config.yaml
num_attention_heads: 3
intermediate_size: 256
hidden_act: "swiglu"
norm: "rmsnorm"
positions: "rope"
rope_fraction: 0.75
qk_norm: false
tie_word_embeddings: true
init: "uniform"
init_std_down: 0.0
learning_rate: 0.00341
lr_mult_qkv: 0.5
warmup_steps: 200
max_steps: 6041
dataset: "wikipedia_en"
Each number is 500 + 50 x the weight over its row's rms, rounded and kept within 0 to 999. Layers, rows and columns count from 0. Numbers have three digits each. The size before them is the row's rms in percent of the matrix's.

# layer 6 MLP up, 256x96, rms 0.0912, rows 228-246, columns 48-95
098:543525455518541461528448501543454505436566469550537497450516488565577639527554548518570579542457448513504556446507521452513525470475468445523459
108:472508486497484528420470559452469565462538497509526518496508513580490623569473525529562476483586480510474492581526480498449544466500575516459430
101:496484541520525454481467494561458456511473459557573449460539533567531528439478453402450450650408564455523530530530509541567453484566502566430514
100:473559433501501466443421537514533502507417485543541394447587442573562443521587439473465544544443494439491487507530473543426524523518559446460527
099:442506526497496505452431502568470498513449509427402450488608473600515517582467576462561550486521586514486533545427537503466431576398453534523469
092:452491462497487478494426551471502530453589477571530521506580505525502499447412426540518557467457543516429494490554555465529550462518473468489611
104:515471503485559438477491481408454456538471576462461606447542459416570531481486588501520478538418559438531487483451519386520531497453415603561516
111:535445517496496454413456533514402512523485465512551448460497508548438480478469502530370416574465456508570530565426391533525504372416575521526459
114:557469490515439498443494453441542421527572502455516513622577437380497517530506468487487576481533490508436476498470487515428550527533541493486475
099:580585557467432500448420465423463500469529414443447515432392468354476523518464480426405453424542580551499485468545448528556420461509532450449417
100:457580576430523503492449564464542452485501464535417481565618425510476482574502559454508517545488458496473616464438460426601531518562528557583474
095:450600594514566546459473373456445552552507584580429550491445360489513461548505527473527454584476548482482529510569447478513447452480545520571443
106:509467506551525474450411476467544491551518584523462489467506583528554526529524495570474561499480439468579479572588512451583525502446528491488518
100:512529509529528525538417424539505563550417479554464424586545445634568489458513531466504501528450610494490589407516460536456536469484479514570467
102:509532586561564552464515466537511504527471484613524474473421540494461460575490548468473506512594505475568483513453474454552413571527449400570565
101:466487424474494510523562513527518542635482573631548562493507471482453463416538481586583493515514469484454604514487434476514519540484468441481494
105:446462519439381532405455468533477525392496438452536639430445529506466524458508449551496458462489542489469500499434443424509496515518494519535484
102:521414473582457460517544478502517553490559489515456448517528452456496467539438615498535511486501479461443514422594494438509505499483518530543442
103:561522554404518507450564424540485486468507506482594614485440422464585465592524530485449512514495546476575490444581479545532514553459517519523454
# layer 6 MLP down (transposed), 256x96, rms 0.0836, rows 228-246, columns 48-95
103:496512558493565556564621634478464494557538418460489503560505436517486477555472453545454429452537489486506505493528542526604585460495478567552472
106:466554589474525525473526443460485489427594435457476565553442525507484515482496427565507486617519500434508584567572513522472429576464520604538517
096:552517522466407458542481510455541532517424481503595491585413572552549453422499582530473456550455431398515530491431502471536531533456555537523585
103:463512462563471489405535506464584544555490510394546477476497448500476428478441473440598468449415565564485485531570579605393484542541516536481517
098:526452421460510491453436475520533487512439537594482592553435502539519533480544521486431468562486519448531500444468511444611512474465494455484513
096:563471529486423445572484488474449462518463571458447464520430556483404557466598474455514566535433456434501506534523439569559554545531473500520509
104:454479444471456457480550478580510484513471472481487550577456506592634532456498512439418506486513437484524505538499506506400594443500579487479440
105:525424500433462476517519517468365498528527548381600465479528575468497506527443443455502462510487479563575449472482457576391444455485380509508530
111:571537483521549482416562437501526488442476579571564497539514419424553515480533550491543485482476494472534523444526492424502566489460515427511450
095:484529585552483522487529484552553490588412458437544472416482525479524366548491399517520490484488505451537510505520528435496488570493479526522518
096:451572610599541459549395568568539424550516495417424479471574486534509511478496529477465544410446561505568515476492446484473497479604487547458530
100:529543473458551414528426472469494496537485503511532543487552552471588456500517537487573406540486512575581538372487484536484455555454520569476619
107:474537529485424455478444560472546489521562540607528496450517571465470486486457482516546574491514445450570544654437504484493443406477463518487592
095:464475459498522487486495433537454510520557481532481601474521445509460514498451512523541516594565399544465458506479495584526506504519484445439573
102:579533497618482556428497520449529457580502452480534523439603536426492522476407470554491461450520446526520558551516451629508555532495547504514454
102:522565496556444483540497583631482490381418472469447544507587459505488489529422539511546539504481429525523494445462540512511435407533471590519581
110:474508445462469473434491540563570447502607499469424526478517405507519494554432492471436568523482526405544601451479461586548466610470495576592511
099:555517556462471557431555501449514447509506483472443474534549562533421503534587516476538521449492433408471385522493398433462385501601509474519552
099:518499502522531530440439523564416558434392551439441462480555533528576422427513464543513478474494523402505480435538457593504509489569508551477559
# layer 6 MLP gate, 256x96, rms 0.0899, rows 229-247, columns 48-95
105:438538515607539445497493481563503449516590485492594442549438498509506492504495500457535471544516510556531525496551394442494482423574445462477493
104:451496465491497484492390489482571500521633528462383513565522545552452469553568510469462463408553549481518537556583530524517528388568516517489566
101:550532553502528521549472530459555506515491425505509427569513534549582517582486560394564507446635544512448501416492581463548452528449503489439576
104:478518609538418496469531528483496401448515557501480489558411459452494567518524552459423507427469455476500483574472450479496552468462550411516500
105:534531553489489542483395541451482490533487484558497480585488542518472460441539519560529472488538499505528387431349506550568492536552537519550482
106:440511546463469618532433552530585506479508487566483563508570466473505495501493495539524517524503551577466556465539455530477614537508523576497467
106:441543569449574456514504617426588557554493507393533531436370439530554599522540506504477457511467451478536485525458531448526590557505527477517501
110:420498465476520448458476514548496499571442552479501496506544535524564526489562607474510544626505482514404562537427491428565503533521387571454578
107:550513581472478558558482561513516527515522393530473574447445562448512546495560535512433517443419530495441500507521423460571525482401531482582509
102:561479604492459455463440522509506487588493494471443493533443511575481401470424533495450592537502491520521543497568516489486528559519505585532481
101:399512623519394522500611483556454473419565462464557501458500526473459482534571545557519524520483512480478474534520457527482524445479539431586541
107:393485522373519476543536532507473601410551556391571420548518562435519447500474556545523456540506544544472556458459507435566516525522405563594484
096:496512667491488478475556536445434496471461467561586507578406574482561470469547443461449499451453524544492521528546542584466454500463505507478515
096:435586577527526476516473444510530427476399508484531412474609466418505449492403553478554517479470484493493386460536439411407461456505483489530478
106:572482494431520579533544459501470514553463524528502482498607587520485574571441488563476555541523525557499536480469459467510556541426504514481599
110:564603594461579518461491477504590482415545507394524526474495542521489555564475514436551536548503582487500503464570468509470506549526463474520564
098:557494475462494502510562488456518410548569424466601524573505501533479430468541516633503538508423505468521452481475499504450585542489519533458430
106:475434494507418501436546539430510524390498486523442524507480462561518447550434582484499506473567516616447613503425527557533474481534531601544515
095:516488522466457524502523496502444351521495518426625511518451555536431436471499496622512520560550485432547479534439477450484476499402416460514593